From a checkpoint of a small transformer trained on Wikipedia.
Training: 343M tokens, 2617 steps.
Each number is 200 + 40 x the weight over the matrix's rms, rounded and kept within 0 to 999. Layers, rows and columns count from 0.

# layer 5 MLP up, 640x160, rms 0.177, rows 61-82, columns 0-159
277,194,157,202,218,230,135,116,171,189,221,280,235,264,191,239,219,229,209,189,187,243,182,207,166,178,132,210,201,198,242,147,222,191,108,191,239,216,183,197,204,265,200,283,157,130,197,171,194,305,207,170,204,231,178,116,209,203,234,183,236,230,186,155,271,235,213,199,202,205,185,230,270,246,294,225,249,252,223,247,253,241,183,208,233,208,187,179,231,217,269,252,209,156,199,186,294,242,198,241,183,253,191,150,169,195,133,282,215,201,152,183,225,184,179,202,104,143,189,152,205,191,231,170,228,213,182,152,145,163,231,157,195,171,268,126,195,174,206,183,173,161,172,191,153,224,182,142,173,208,163,185,267,235,211,202,198,139,194,176
200,265,183,179,165,234,160,207,244,239,184,183,185,222,228,189,146,240,183,184,188,105,174,236,223,132,253,229,304,156,84,126,217,188,149,200,230,287,229,212,176,201,225,225,240,147,242,252,187,204,190,197,203,239,181,194,154,204,192,207,254,149,169,177,132,193,166,165,201,164,189,173,191,268,178,176,242,180,156,225,263,197,137,170,188,216,176,151,272,201,195,258,173,213,201,219,175,152,209,215,211,207,253,214,211,220,225,174,262,149,222,133,193,249,174,245,155,218,296,137,232,233,149,138,185,247,227,214,164,273,184,209,235,223,132,234,162,263,252,158,197,141,209,195,151,215,231,239,192,173,196,207,233,220,121,228,149,178,203,253
223,217,107,178,175,210,278,197,221,196,231,180,242,250,181,159,214,158,192,196,168,155,217,203,169,215,111,189,237,214,126,217,200,235,214,141,215,130,195,204,255,175,236,193,201,194,241,235,162,204,185,158,150,182,241,173,226,207,180,229,179,210,175,190,206,220,140,242,156,142,184,145,146,150,162,212,230,204,216,214,172,124,223,202,163,167,188,189,207,222,260,236,164,229,225,157,256,207,282,241,196,249,133,199,175,175,175,170,116,229,171,189,164,173,171,197,270,236,204,180,187,241,175,228,221,198,150,228,159,135,214,147,161,181,276,244,224,243,208,211,341,247,213,233,241,151,186,232,155,207,189,203,238,233,232,277,182,212,213,255
113,90,233,177,208,274,187,214,235,217,229,197,104,175,264,243,150,187,228,215,246,150,187,184,260,190,197,271,207,184,218,218,207,148,172,196,213,192,214,245,185,236,217,126,166,226,179,152,210,240,167,150,240,181,153,157,171,145,225,238,213,218,168,192,240,114,195,221,187,178,225,177,189,242,203,256,215,213,198,259,265,201,197,228,240,189,207,151,280,203,203,261,171,156,177,123,198,176,213,204,197,222,153,142,165,213,214,184,176,241,217,236,219,122,197,213,235,207,217,123,164,239,238,239,194,206,248,143,259,253,239,186,202,174,195,235,191,267,133,198,153,246,240,190,225,274,168,214,224,168,174,214,234,206,151,254,228,221,166,193
237,227,175,200,179,207,178,157,125,284,209,203,212,156,279,209,238,264,306,125,143,181,157,234,189,217,230,215,272,159,271,226,139,187,217,197,116,243,177,207,191,199,224,215,163,187,178,220,235,156,235,138,232,240,152,249,179,240,241,115,138,251,216,191,166,201,255,208,164,233,240,219,201,201,240,215,123,211,169,225,210,238,193,201,240,207,157,233,183,221,196,261,182,209,204,228,168,163,191,206,223,221,168,167,248,178,153,181,195,239,175,153,201,169,207,253,162,231,199,234,153,154,216,219,253,219,314,204,167,139,114,193,182,195,144,147,319,236,224,252,208,274,157,138,223,211,197,224,235,253,215,262,248,179,263,138,210,222,294,172
229,232,201,233,228,145,222,154,281,178,175,204,110,114,144,176,174,157,233,254,156,152,160,191,142,198,269,158,241,246,155,236,185,187,183,266,186,182,227,131,173,187,236,146,282,147,218,139,215,110,191,185,181,196,289,261,189,119,195,209,285,134,191,280,148,243,190,158,59,213,178,232,171,183,172,189,183,180,244,216,259,61,241,219,165,231,244,173,197,245,188,229,196,203,186,207,221,180,243,144,182,178,257,187,180,210,166,118,268,204,156,221,201,233,261,195,183,162,139,158,193,179,154,178,220,267,124,181,288,216,179,144,160,161,213,193,183,266,159,281,149,137,155,176,146,174,222,230,177,196,190,166,122,231,199,122,223,178,159,241
195,213,207,135,251,170,69,244,180,115,214,182,213,226,231,191,194,204,207,188,192,193,215,166,154,222,191,243,188,246,189,255,296,174,209,193,217,181,201,248,227,293,176,162,250,174,117,256,189,195,251,160,199,180,255,146,196,202,196,274,223,282,157,199,244,192,251,229,233,215,253,191,228,241,180,166,221,213,200,125,202,146,173,165,151,225,194,214,218,258,144,164,283,227,175,185,281,201,164,218,94,147,209,196,163,238,178,299,155,148,248,158,210,172,222,170,241,236,148,259,142,208,133,215,247,218,193,199,196,171,256,238,252,186,191,195,157,183,236,242,131,148,250,181,205,208,206,246,307,185,198,241,198,239,179,281,224,163,161,187
184,204,233,193,217,243,200,209,191,175,217,185,187,174,155,220,184,213,179,189,198,205,270,203,190,214,210,222,252,225,124,219,175,175,144,213,200,189,206,191,156,221,257,138,182,221,205,192,196,199,144,219,199,211,228,176,175,148,201,153,155,206,231,183,219,217,127,228,211,185,221,159,164,263,196,176,169,249,245,212,187,252,202,193,224,220,207,231,166,268,165,174,208,231,231,163,166,189,241,205,254,223,285,125,148,228,210,243,198,195,198,111,171,123,182,186,178,192,162,230,184,254,238,253,199,182,209,200,218,211,200,268,179,221,237,144,217,179,222,169,210,196,197,194,210,236,200,239,220,190,182,171,214,224,199,284,172,181,204,210
160,234,221,185,178,258,201,135,197,150,199,200,226,197,293,169,199,203,167,199,247,260,194,205,115,200,219,208,182,183,251,258,229,214,138,127,148,156,195,203,210,233,214,181,246,130,222,279,219,151,178,194,185,206,169,170,190,241,203,192,190,157,223,192,271,152,210,243,249,144,237,128,135,181,193,300,265,242,196,135,250,213,185,164,249,175,158,222,166,240,227,210,158,255,197,213,279,136,229,200,164,257,223,165,191,236,232,156,202,173,168,236,249,248,220,191,122,249,282,221,223,254,235,255,192,246,153,244,227,197,215,214,101,159,222,220,207,176,261,167,256,267,198,214,172,282,198,151,223,203,178,202,200,150,197,216,225,198,191,208
246,232,178,214,229,232,181,239,229,178,127,237,274,228,155,247,105,266,188,166,213,248,209,186,181,227,182,206,225,217,138,331,129,176,216,191,176,219,169,196,179,239,195,167,183,188,176,221,253,174,181,192,219,205,177,210,164,154,162,231,248,229,238,220,143,168,252,241,229,139,330,179,143,171,201,203,203,182,196,207,153,281,201,205,169,190,140,210,178,275,210,164,205,217,208,245,216,195,137,138,155,170,154,203,175,209,199,153,271,240,163,193,165,136,204,127,174,224,195,155,196,186,213,245,173,221,184,177,226,171,196,246,149,155,194,154,239,219,151,232,238,228,158,244,147,211,211,224,201,214,224,193,236,178,308,299,173,242,233,199
234,246,139,241,236,203,232,138,265,207,204,218,115,211,149,221,175,219,175,246,214,278,259,240,205,157,194,195,255,174,215,174,194,196,286,137,200,211,209,143,248,180,184,205,171,182,270,285,244,217,222,121,224,223,206,219,207,125,206,175,220,141,178,242,233,174,245,240,236,205,223,166,242,139,192,198,205,139,186,170,183,144,199,213,213,146,141,135,192,201,193,169,166,256,248,184,199,221,184,203,195,185,259,203,121,138,197,210,323,222,194,180,199,210,212,200,225,148,219,166,183,203,168,243,254,176,211,173,136,191,177,198,203,164,212,217,209,160,251,179,217,171,109,156,199,181,193,181,233,247,212,269,235,153,214,199,179,210,256,177
90,217,189,176,253,196,162,202,196,189,202,155,191,186,176,224,159,208,201,119,192,240,259,191,220,211,179,195,228,179,193,284,275,227,209,187,183,221,222,238,188,110,193,251,201,237,215,206,183,188,186,219,190,240,210,213,172,257,300,196,216,244,174,249,154,196,181,168,238,188,192,177,268,250,174,147,160,191,227,179,177,149,216,165,209,213,185,221,199,237,194,179,166,234,165,230,195,147,178,172,186,240,210,160,165,179,324,180,244,227,158,189,192,191,211,224,209,237,244,217,221,188,187,182,213,167,288,297,172,216,201,224,229,177,190,203,134,187,151,215,209,220,156,192,251,222,191,253,217,184,222,181,219,199,183,185,198,175,215,207
192,200,155,114,179,163,268,179,201,170,159,194,177,233,205,73,252,208,272,261,191,228,227,171,189,271,214,209,213,203,109,227,196,187,124,188,258,138,255,126,210,235,248,196,147,161,209,172,285,188,234,186,218,229,194,215,180,201,218,119,263,193,173,226,155,97,177,224,172,240,215,160,157,221,260,215,115,156,250,242,223,209,169,198,184,197,243,249,216,205,240,184,130,206,165,149,259,200,221,189,226,213,137,193,131,180,246,203,214,92,195,121,102,293,212,165,209,235,169,181,222,249,203,199,270,185,143,230,230,226,177,187,229,204,199,202,204,164,263,229,254,230,165,135,248,204,139,240,278,138,268,265,140,174,180,242,103,212,157,250
218,244,220,186,234,273,207,202,155,254,208,210,172,173,152,76,155,231,238,209,194,175,176,183,213,141,167,201,221,251,218,222,243,229,203,195,190,271,253,117,192,196,178,256,183,85,188,210,179,163,250,259,181,185,194,107,234,162,184,175,211,257,155,147,216,223,208,177,205,192,240,223,225,236,142,217,177,185,157,141,190,186,214,200,215,201,205,219,268,163,220,171,215,202,224,207,90,190,168,147,230,182,184,237,202,129,148,218,145,213,195,215,314,171,166,207,178,247,153,169,215,185,154,279,235,211,239,160,194,198,247,284,162,236,229,247,204,200,243,200,106,261,197,215,197,221,129,182,257,224,249,205,278,120,212,267,151,211,195,215
250,199,205,175,185,225,179,190,154,176,180,213,146,231,222,165,219,206,207,184,183,189,225,219,192,197,202,194,225,244,182,193,228,207,163,197,181,275,208,208,190,203,167,247,258,203,147,258,178,166,239,190,218,246,179,227,224,130,180,140,227,248,137,212,203,173,188,197,282,186,136,214,251,238,198,200,173,205,202,247,197,300,195,193,234,205,213,191,204,221,185,159,224,203,209,221,213,169,201,190,182,227,256,232,201,216,212,222,247,216,196,227,197,198,194,119,212,185,183,182,206,198,217,240,167,137,194,193,161,222,227,213,135,198,223,205,159,191,223,279,206,161,233,217,208,177,238,197,178,156,199,202,231,175,217,206,242,211,241,131
238,190,142,130,276,214,265,190,229,228,245,225,196,157,213,184,185,143,99,199,128,199,175,207,190,191,208,242,160,227,203,159,181,186,124,175,168,239,222,147,199,155,232,168,220,256,226,213,220,130,194,255,210,140,188,165,166,160,113,180,239,229,232,179,218,135,156,164,167,237,171,169,210,186,262,217,210,257,183,250,84,118,188,245,191,213,152,163,270,205,124,250,164,272,218,184,186,164,264,172,221,189,199,246,210,229,185,190,227,177,268,142,178,165,165,201,279,276,215,199,118,199,200,169,209,240,182,187,270,243,157,125,180,284,214,224,256,189,208,115,184,161,216,126,207,236,192,240,201,133,277,163,192,301,228,230,268,319,241,179
181,214,191,127,213,155,280,175,246,183,220,272,186,164,257,154,184,184,218,118,234,77,190,157,119,185,270,184,162,148,149,146,93,107,227,188,143,217,220,150,218,212,178,180,256,242,188,236,192,170,130,174,174,172,213,211,195,265,159,247,163,241,148,238,171,150,238,161,225,199,259,203,218,277,234,233,212,191,113,214,122,139,189,144,260,209,230,198,211,211,216,161,233,209,158,195,286,140,194,228,212,221,257,166,181,134,256,191,272,252,172,164,203,156,215,152,193,187,189,203,119,163,198,211,268,136,229,240,208,201,223,172,204,242,190,153,233,162,246,224,184,173,172,268,242,166,148,242,250,211,184,160,201,175,201,151,264,259,275,275
230,151,108,210,259,136,250,253,185,150,223,233,307,226,189,304,215,241,175,221,214,281,187,201,215,213,193,207,160,207,129,180,186,189,174,272,251,164,230,148,141,248,201,232,209,195,254,250,198,192,307,192,197,249,129,256,174,213,275,158,174,199,200,185,150,158,252,189,154,188,203,194,160,296,238,192,233,197,171,221,156,233,229,201,168,210,192,234,145,197,199,234,249,187,154,114,210,209,231,177,213,215,210,150,254,216,170,255,236,182,201,224,202,104,185,188,162,205,187,231,199,221,165,156,263,213,245,202,149,175,232,217,135,221,149,191,151,239,175,111,136,249,249,246,250,172,184,184,236,175,140,209,180,288,212,242,192,201,218,218
174,192,180,229,192,178,159,270,268,139,213,227,170,266,184,112,149,202,263,146,244,145,207,138,251,187,161,171,160,233,224,211,240,237,251,266,134,142,237,197,182,172,194,202,110,166,235,224,152,173,182,205,279,222,140,211,171,237,210,223,211,245,175,207,227,229,211,227,243,151,285,210,169,200,233,237,191,192,210,157,252,227,160,252,174,170,229,224,216,188,226,216,218,308,268,203,239,115,136,127,243,187,177,189,233,195,231,139,204,191,170,180,230,225,222,218,162,172,233,148,181,209,138,225,226,216,238,192,168,181,235,194,196,164,180,242,232,232,198,194,227,169,194,156,133,203,135,257,248,204,221,166,194,167,242,237,211,204,220,220
201,240,262,236,137,244,232,153,185,159,173,245,249,253,182,204,180,188,71,153,133,223,180,154,192,168,101,287,192,210,196,188,230,156,293,122,214,199,183,166,135,144,173,226,124,145,227,115,207,239,207,265,143,214,181,274,230,235,216,192,175,189,228,219,220,186,152,265,167,265,161,243,172,201,167,143,229,232,214,149,227,205,160,230,252,250,247,242,154,227,130,200,179,165,228,223,258,246,239,202,292,229,189,169,248,131,239,151,220,110,123,180,196,209,211,197,199,256,268,171,256,213,162,115,212,168,215,224,197,217,199,129,227,118,249,144,227,174,239,219,218,198,195,205,152,237,89,238,168,185,257,235,227,259,222,198,98,273,198,185
145,273,201,220,219,149,218,126,124,160,238,265,210,161,270,205,141,166,263,275,203,176,252,239,269,155,265,195,188,191,212,184,238,209,144,219,219,166,216,189,211,172,169,236,249,122,209,195,157,147,184,177,199,216,150,241,231,187,265,263,204,264,180,253,178,218,188,143,179,221,279,153,205,204,210,223,171,241,218,189,225,245,153,163,202,128,171,194,202,226,245,264,156,198,195,160,166,189,228,284,247,154,225,228,208,194,169,238,232,197,163,219,209,254,114,201,268,201,163,216,145,180,167,188,217,209,190,147,203,251,154,245,221,217,203,237,196,193,216,191,197,208,172,234,170,127,208,261,156,189,183,228,162,208,168,253,262,185,182,191
94,194,167,249,163,139,193,159,172,173,253,158,233,308,196,143,230,285,86,194,181,114,130,193,165,207,155,207,169,233,247,177,243,245,163,116,227,171,197,175,171,215,92,277,220,202,202,141,229,241,192,183,154,195,169,186,182,202,190,253,234,179,147,196,243,182,136,163,146,194,146,125,233,204,204,218,137,230,237,233,181,177,209,215,182,215,230,173,234,164,303,197,167,140,242,290,218,189,190,118,270,299,200,176,164,129,255,183,222,219,196,194,268,278,227,252,175,231,206,184,203,263,226,208,146,175,254,143,154,242,213,242,254,224,174,237,158,176,321,209,204,188,204,171,189,146,175,195,208,237,237,208,208,208,153,168,272,189,234,226
# layer 5 MLP down (transposed), 640x160, rms 0.129, rows 61-82, columns 0-159
262,215,183,184,208,202,155,264,185,191,123,183,199,226,219,186,198,110,281,240,154,286,150,269,298,278,207,249,165,156,117,198,176,280,237,187,206,228,162,203,96,190,173,209,239,271,200,175,241,253,104,199,251,203,170,166,234,186,174,140,186,260,159,209,122,242,196,203,128,224,202,180,226,164,265,200,154,272,225,213,173,136,255,235,167,175,235,194,218,246,164,148,193,153,176,218,175,201,213,277,163,233,263,199,225,180,232,210,167,197,204,167,229,217,216,180,145,214,169,191,190,273,257,143,230,268,218,125,230,247,134,159,187,216,183,181,173,271,193,259,196,205,202,227,224,225,211,171,202,195,193,200,205,191,200,251,221,222,235,244
230,133,197,228,236,239,130,211,184,225,218,241,267,274,144,237,188,213,189,283,185,196,193,173,118,188,224,148,141,193,222,187,207,189,252,202,159,136,185,193,145,237,246,214,238,187,189,200,243,238,173,172,252,145,226,196,194,245,192,218,144,202,167,136,196,262,220,124,210,138,244,196,154,201,139,117,220,247,266,214,183,180,218,200,211,204,184,303,283,264,245,222,208,150,187,199,181,275,221,226,236,268,210,187,203,297,168,238,206,183,201,170,219,202,238,133,204,259,171,197,190,268,228,165,148,190,228,229,173,201,181,213,175,192,215,245,164,202,143,215,257,219,199,219,153,160,196,204,200,219,161,265,200,183,180,209,153,188,213,217
154,154,215,176,276,179,97,175,196,134,109,265,227,188,232,226,183,220,171,187,196,224,197,167,196,202,177,212,210,153,191,138,187,275,157,250,142,159,146,293,235,210,182,280,179,237,104,178,243,183,187,224,305,231,271,208,229,220,215,223,188,212,215,232,180,222,240,204,208,170,235,272,183,327,148,227,236,170,265,172,199,337,176,183,190,208,268,280,164,234,215,200,208,243,189,212,286,192,164,206,264,182,171,281,261,265,237,213,259,219,178,147,230,207,197,202,157,176,209,224,226,270,184,162,217,191,238,170,182,138,208,268,284,201,201,223,161,187,276,269,177,220,221,211,190,221,249,170,136,156,213,236,174,191,160,185,180,203,262,140
210,188,185,198,201,175,170,180,218,178,239,143,168,178,192,233,155,226,228,155,197,220,126,260,134,177,166,174,209,215,326,178,242,185,273,235,209,126,125,184,181,228,172,129,165,206,184,205,216,195,203,202,260,262,143,216,196,183,184,192,180,176,181,189,218,190,226,201,153,212,175,248,195,241,234,141,229,181,201,211,147,225,244,263,207,191,187,265,202,211,244,194,158,271,214,204,243,184,190,250,213,185,204,240,182,117,225,173,211,266,233,243,109,267,244,229,163,190,282,228,129,245,211,218,241,256,214,226,178,229,184,195,196,185,212,165,154,206,179,160,175,141,169,283,179,224,232,195,194,132,218,177,204,199,230,210,140,259,172,224
203,237,219,191,196,249,238,196,212,284,311,218,232,197,301,195,152,230,184,211,237,180,203,261,135,184,257,199,190,256,145,206,301,207,241,248,271,214,216,199,220,127,242,220,247,142,231,175,223,154,238,221,245,214,182,213,212,205,222,205,222,193,229,117,243,161,234,200,150,183,158,177,176,89,258,216,196,198,244,187,227,220,291,221,163,141,259,238,170,249,238,243,124,215,196,149,200,251,267,313,237,162,273,197,205,194,185,163,211,194,164,222,172,235,214,210,263,216,185,213,285,174,260,220,221,244,194,229,170,212,246,185,286,261,159,197,175,258,167,180,201,180,244,125,220,216,266,229,221,201,200,167,218,181,187,215,221,237,180,130
206,93,131,256,197,179,245,162,251,265,158,210,172,190,185,185,269,349,162,160,275,165,148,198,173,198,198,195,234,252,279,139,211,191,163,218,224,224,253,205,173,235,219,225,199,153,138,264,206,206,250,241,205,234,216,222,182,207,186,210,240,188,237,201,161,197,207,157,210,209,182,227,179,229,199,235,211,147,120,168,151,175,109,259,126,195,160,121,149,186,214,171,207,183,134,180,299,221,206,237,170,199,154,253,192,146,222,218,242,198,225,216,210,222,204,199,210,200,210,274,164,278,152,161,198,266,223,161,183,193,209,143,197,206,201,188,198,233,228,177,209,176,191,178,140,241,214,187,212,220,262,149,219,229,166,196,204,258,138,211
205,162,156,299,171,161,234,171,168,166,182,140,204,221,229,215,159,281,226,143,176,297,213,191,237,197,257,236,225,214,222,255,155,155,191,154,263,75,259,224,232,188,212,248,183,164,240,115,200,155,232,135,169,173,234,181,167,266,161,189,255,199,259,225,171,217,187,209,242,281,197,213,231,112,203,215,164,126,138,179,213,165,271,140,217,199,240,190,197,112,229,161,186,211,156,234,202,205,238,213,164,235,224,261,223,176,184,266,220,184,215,157,149,166,172,129,191,109,292,172,170,184,234,252,155,170,171,181,233,251,164,178,219,285,190,214,221,179,203,212,245,163,258,212,196,185,229,158,258,207,163,232,227,128,126,200,274,255,189,196
206,159,185,248,183,163,174,185,200,220,173,212,202,180,193,164,255,162,227,202,156,200,157,230,149,200,195,203,203,182,193,217,231,121,248,226,262,247,159,215,208,244,203,204,209,170,225,218,217,165,257,160,187,193,223,245,212,162,148,256,277,170,164,250,198,213,199,180,231,202,175,282,194,208,141,203,232,213,190,227,167,152,202,231,198,206,164,169,221,129,212,227,173,178,183,235,215,170,190,197,205,209,143,179,284,270,205,166,205,270,144,228,260,237,231,193,202,273,224,237,119,175,219,143,230,231,162,185,201,254,177,119,211,183,223,231,218,244,132,222,221,218,216,188,184,147,192,173,194,177,145,164,226,273,229,140,186,250,196,164
187,122,224,204,277,211,126,254,189,266,149,212,208,141,142,260,187,207,164,201,208,142,193,240,168,185,215,112,152,192,190,160,198,232,195,188,211,227,222,237,226,243,199,104,205,186,220,219,216,227,227,179,224,130,193,210,192,197,197,208,182,200,154,149,149,147,145,58,173,195,228,225,184,162,143,182,201,238,215,210,153,214,126,196,229,234,187,217,113,195,218,147,156,212,214,177,209,225,162,239,206,232,140,315,254,171,205,243,242,252,150,119,229,150,196,205,187,175,287,284,217,119,206,234,179,199,185,225,240,254,255,162,219,215,183,210,199,174,211,256,191,166,163,223,241,206,118,253,180,182,184,226,168,263,155,167,285,202,193,202
170,166,210,170,202,198,169,185,224,190,195,255,192,222,197,255,211,213,196,157,213,202,150,159,230,166,199,204,213,225,258,166,274,140,205,254,175,253,209,184,145,133,206,183,212,143,227,192,228,201,195,227,157,249,198,170,222,141,211,201,234,186,192,178,195,135,207,255,201,142,158,157,229,230,228,146,215,186,192,210,204,210,188,237,204,169,245,157,152,192,280,145,188,243,255,139,213,222,150,272,255,217,171,214,252,194,210,152,250,168,222,194,214,238,253,217,234,187,192,255,183,207,183,132,217,175,203,232,113,203,202,189,189,204,202,176,122,222,191,168,205,159,190,246,209,167,156,226,209,142,190,242,116,132,162,188,211,179,187,265
148,220,182,223,223,262,197,266,243,194,280,216,223,243,224,127,177,225,124,230,222,258,181,263,200,184,261,173,180,206,156,185,210,237,156,240,232,217,179,245,218,188,183,39,218,174,206,177,152,260,211,147,215,177,176,235,204,152,199,215,247,197,188,232,146,196,175,209,133,168,229,193,214,169,179,213,254,239,267,157,183,183,156,148,189,192,239,253,206,220,170,191,165,198,231,150,189,240,233,191,213,247,219,156,255,191,163,216,205,171,216,150,216,165,213,197,194,202,181,270,208,233,212,179,212,157,213,185,234,149,211,206,167,213,194,222,180,206,220,255,216,204,249,211,185,218,212,186,185,173,201,170,242,227,204,184,243,186,242,233
174,224,247,258,208,158,196,221,189,168,170,215,107,205,215,146,275,206,237,247,241,208,164,171,222,181,215,119,240,231,190,169,124,254,285,202,178,203,172,176,248,195,183,222,206,247,188,195,211,188,216,163,173,209,178,195,231,201,102,197,247,173,178,195,246,239,204,162,164,192,168,183,200,196,268,186,241,193,207,219,252,177,272,211,162,159,176,186,139,191,172,178,250,249,207,204,215,220,194,240,192,129,163,182,216,150,204,208,151,159,250,248,188,167,201,189,244,220,129,196,155,176,221,220,184,253,183,196,235,211,235,172,189,169,175,149,222,206,176,138,239,107,170,160,227,183,250,200,209,246,236,255,203,205,174,175,220,218,227,203
256,203,194,246,135,214,215,218,141,234,167,208,216,184,206,199,176,265,284,212,236,167,230,151,231,173,179,158,184,207,286,227,178,145,187,224,225,230,221,226,169,90,193,50,202,192,209,129,270,233,188,137,192,178,238,233,190,205,192,269,204,154,164,201,104,313,205,193,238,208,190,153,289,199,152,172,215,189,159,177,175,134,201,148,177,235,223,113,223,185,203,227,192,195,285,187,211,191,192,140,202,158,185,176,298,163,189,190,213,203,194,233,239,260,166,216,228,175,242,188,200,209,163,236,210,228,142,213,191,173,252,165,128,207,227,165,172,204,231,190,210,212,106,172,209,212,189,206,277,155,132,179,236,198,203,235,225,191,249,164
178,160,229,205,200,162,190,160,197,235,139,185,278,160,168,132,230,276,226,236,269,226,197,230,208,265,224,193,212,181,159,186,170,212,243,203,95,175,216,205,195,199,172,145,202,170,180,185,168,214,150,148,149,137,151,204,204,191,230,207,193,161,127,200,254,214,237,274,231,237,200,139,254,134,144,224,203,294,244,184,225,175,142,190,134,279,245,189,187,161,247,168,165,170,191,224,190,153,171,181,119,177,186,221,210,211,195,218,223,169,248,270,152,126,179,213,140,218,255,167,217,196,165,288,307,183,123,299,251,196,248,222,176,166,144,149,216,181,243,144,227,264,175,171,174,166,286,248,253,226,162,197,163,193,161,126,254,299,243,166
219,163,167,212,147,167,249,190,222,227,221,177,165,239,172,202,225,213,213,222,240,180,235,230,209,233,263,158,236,164,174,212,181,217,234,184,183,185,194,160,222,218,205,168,203,260,220,194,236,204,209,198,183,211,164,209,211,224,208,165,185,192,192,130,203,182,207,221,192,160,200,205,227,222,176,211,200,207,174,139,196,190,164,233,180,162,181,185,197,171,177,234,188,193,192,174,193,216,199,179,233,195,211,228,214,201,224,233,205,229,229,250,225,149,241,198,212,218,244,189,212,225,167,141,170,214,217,203,167,254,170,171,195,184,208,184,238,169,208,166,241,201,207,218,186,237,214,208,186,207,191,245,181,181,193,185,189,236,137,273
259,276,163,157,219,232,149,282,212,229,225,184,216,192,252,234,227,241,256,229,222,183,166,168,233,193,183,253,264,177,207,179,268,225,232,244,253,257,206,237,158,215,240,139,275,220,204,196,203,207,236,216,214,210,280,262,227,178,179,183,256,207,183,191,226,218,165,112,179,160,159,233,193,175,245,197,161,174,256,284,138,143,140,148,162,260,201,199,289,190,169,310,141,229,258,243,230,104,124,167,199,174,156,110,169,176,212,277,226,197,250,163,241,165,210,207,265,219,246,260,252,182,221,177,138,277,184,268,144,246,210,226,211,206,208,240,176,184,219,173,188,130,245,197,242,185,236,118,175,214,226,263,151,188,211,221,213,244,196,164
147,258,206,203,204,172,249,231,203,176,103,293,221,230,255,165,203,299,188,224,190,192,125,128,288,169,229,215,158,224,157,143,234,124,246,196,165,213,184,240,144,204,167,202,165,246,260,194,217,225,194,159,227,278,227,148,187,264,99,65,137,234,166,213,258,243,206,161,203,205,311,219,196,188,258,130,151,177,190,217,171,163,204,175,212,151,185,172,235,270,249,137,147,205,247,163,237,207,224,260,180,222,92,234,170,233,164,222,234,149,149,173,237,184,288,136,220,269,158,215,239,217,176,240,210,232,241,236,203,174,245,181,213,204,168,205,171,242,229,236,174,117,195,234,185,167,136,200,155,188,194,203,224,220,157,155,222,236,189,255
196,128,240,269,250,225,227,188,127,201,193,220,246,228,205,157,263,165,212,166,202,249,207,160,130,155,178,153,232,180,158,172,172,188,182,211,247,144,191,220,176,147,187,215,169,145,249,297,166,311,187,261,196,207,137,190,177,217,200,164,197,210,109,227,166,249,151,210,173,153,246,227,279,262,223,248,196,192,195,190,237,241,233,158,184,214,182,210,230,209,207,239,214,244,174,236,180,203,240,192,185,225,257,237,250,305,195,267,234,224,266,145,128,156,185,134,223,207,142,168,155,245,238,234,166,238,147,235,173,214,248,147,278,187,202,215,150,148,213,158,246,148,236,216,192,138,216,211,252,300,137,191,197,203,222,251,144,209,222,197
180,191,201,264,170,255,255,236,280,244,239,178,277,159,231,199,222,211,204,242,190,215,278,180,183,206,167,166,209,253,130,170,152,191,136,251,193,134,215,206,222,204,244,245,119,189,152,250,160,201,193,208,222,195,219,193,182,232,233,196,233,211,192,172,181,183,212,249,159,195,220,179,214,205,197,117,177,225,212,150,170,218,142,290,232,162,261,285,199,193,160,209,285,212,211,191,194,168,132,162,237,279,189,275,213,247,183,176,173,194,195,232,181,194,123,193,177,94,236,148,240,263,132,182,238,225,149,196,207,158,269,191,241,188,197,254,273,206,218,281,200,146,232,247,234,255,85,213,208,133,210,174,278,174,195,245,300,188,212,199
236,167,171,265,198,205,248,216,182,170,229,209,158,109,181,212,311,161,145,174,216,184,202,250,170,174,206,203,97,186,244,258,195,250,217,221,191,150,225,184,201,294,220,121,237,122,212,161,329,220,280,177,280,183,177,198,274,257,199,276,239,176,121,210,185,201,111,223,242,206,216,246,191,176,161,235,261,226,237,221,140,251,163,130,185,204,203,208,128,201,267,141,189,254,150,174,180,130,111,164,241,233,221,222,133,180,196,184,153,209,242,229,185,211,249,107,137,184,159,206,232,205,175,155,194,208,155,201,202,244,203,121,178,204,166,287,203,270,224,207,259,142,137,214,145,172,221,146,204,115,262,262,199,224,266,228,203,223,226,297
169,265,243,221,195,173,221,170,215,211,188,199,138,262,151,227,243,116,191,248,243,261,106,156,228,264,135,242,148,171,190,189,247,160,234,144,203,182,241,226,203,240,245,220,157,207,179,195,170,163,221,182,222,145,81,183,260,212,197,172,188,191,167,176,226,222,170,200,179,173,218,284,268,242,254,193,220,164,233,211,29,170,225,258,197,199,211,180,241,211,198,159,258,176,158,287,238,165,104,254,214,91,175,193,269,227,217,216,219,270,241,175,218,197,156,203,221,238,226,250,194,193,202,265,235,220,203,195,235,177,229,220,266,214,200,197,217,238,135,196,201,240,147,201,175,219,238,184,267,121,167,187,229,221,310,199,155,224,136,220
177,135,222,200,258,149,197,203,187,165,143,190,145,185,220,157,199,212,172,184,185,229,148,124,224,223,212,156,170,164,241,197,231,287,134,172,204,155,194,306,244,227,243,243,279,75,239,159,213,281,231,197,212,199,231,214,223,158,195,254,105,277,197,173,207,173,181,233,182,242,228,155,227,210,155,235,189,194,241,260,164,169,173,276,178,168,290,240,212,197,248,213,215,158,167,143,163,124,204,204,207,147,242,191,228,197,140,163,222,223,177,131,167,269,181,243,228,193,208,134,240,313,111,141,60,207,150,200,256,175,240,186,224,182,202,194,197,194,83,247,176,175,168,209,273,164,243,178,222,219,241,231,204,222,156,185,213,170,188,213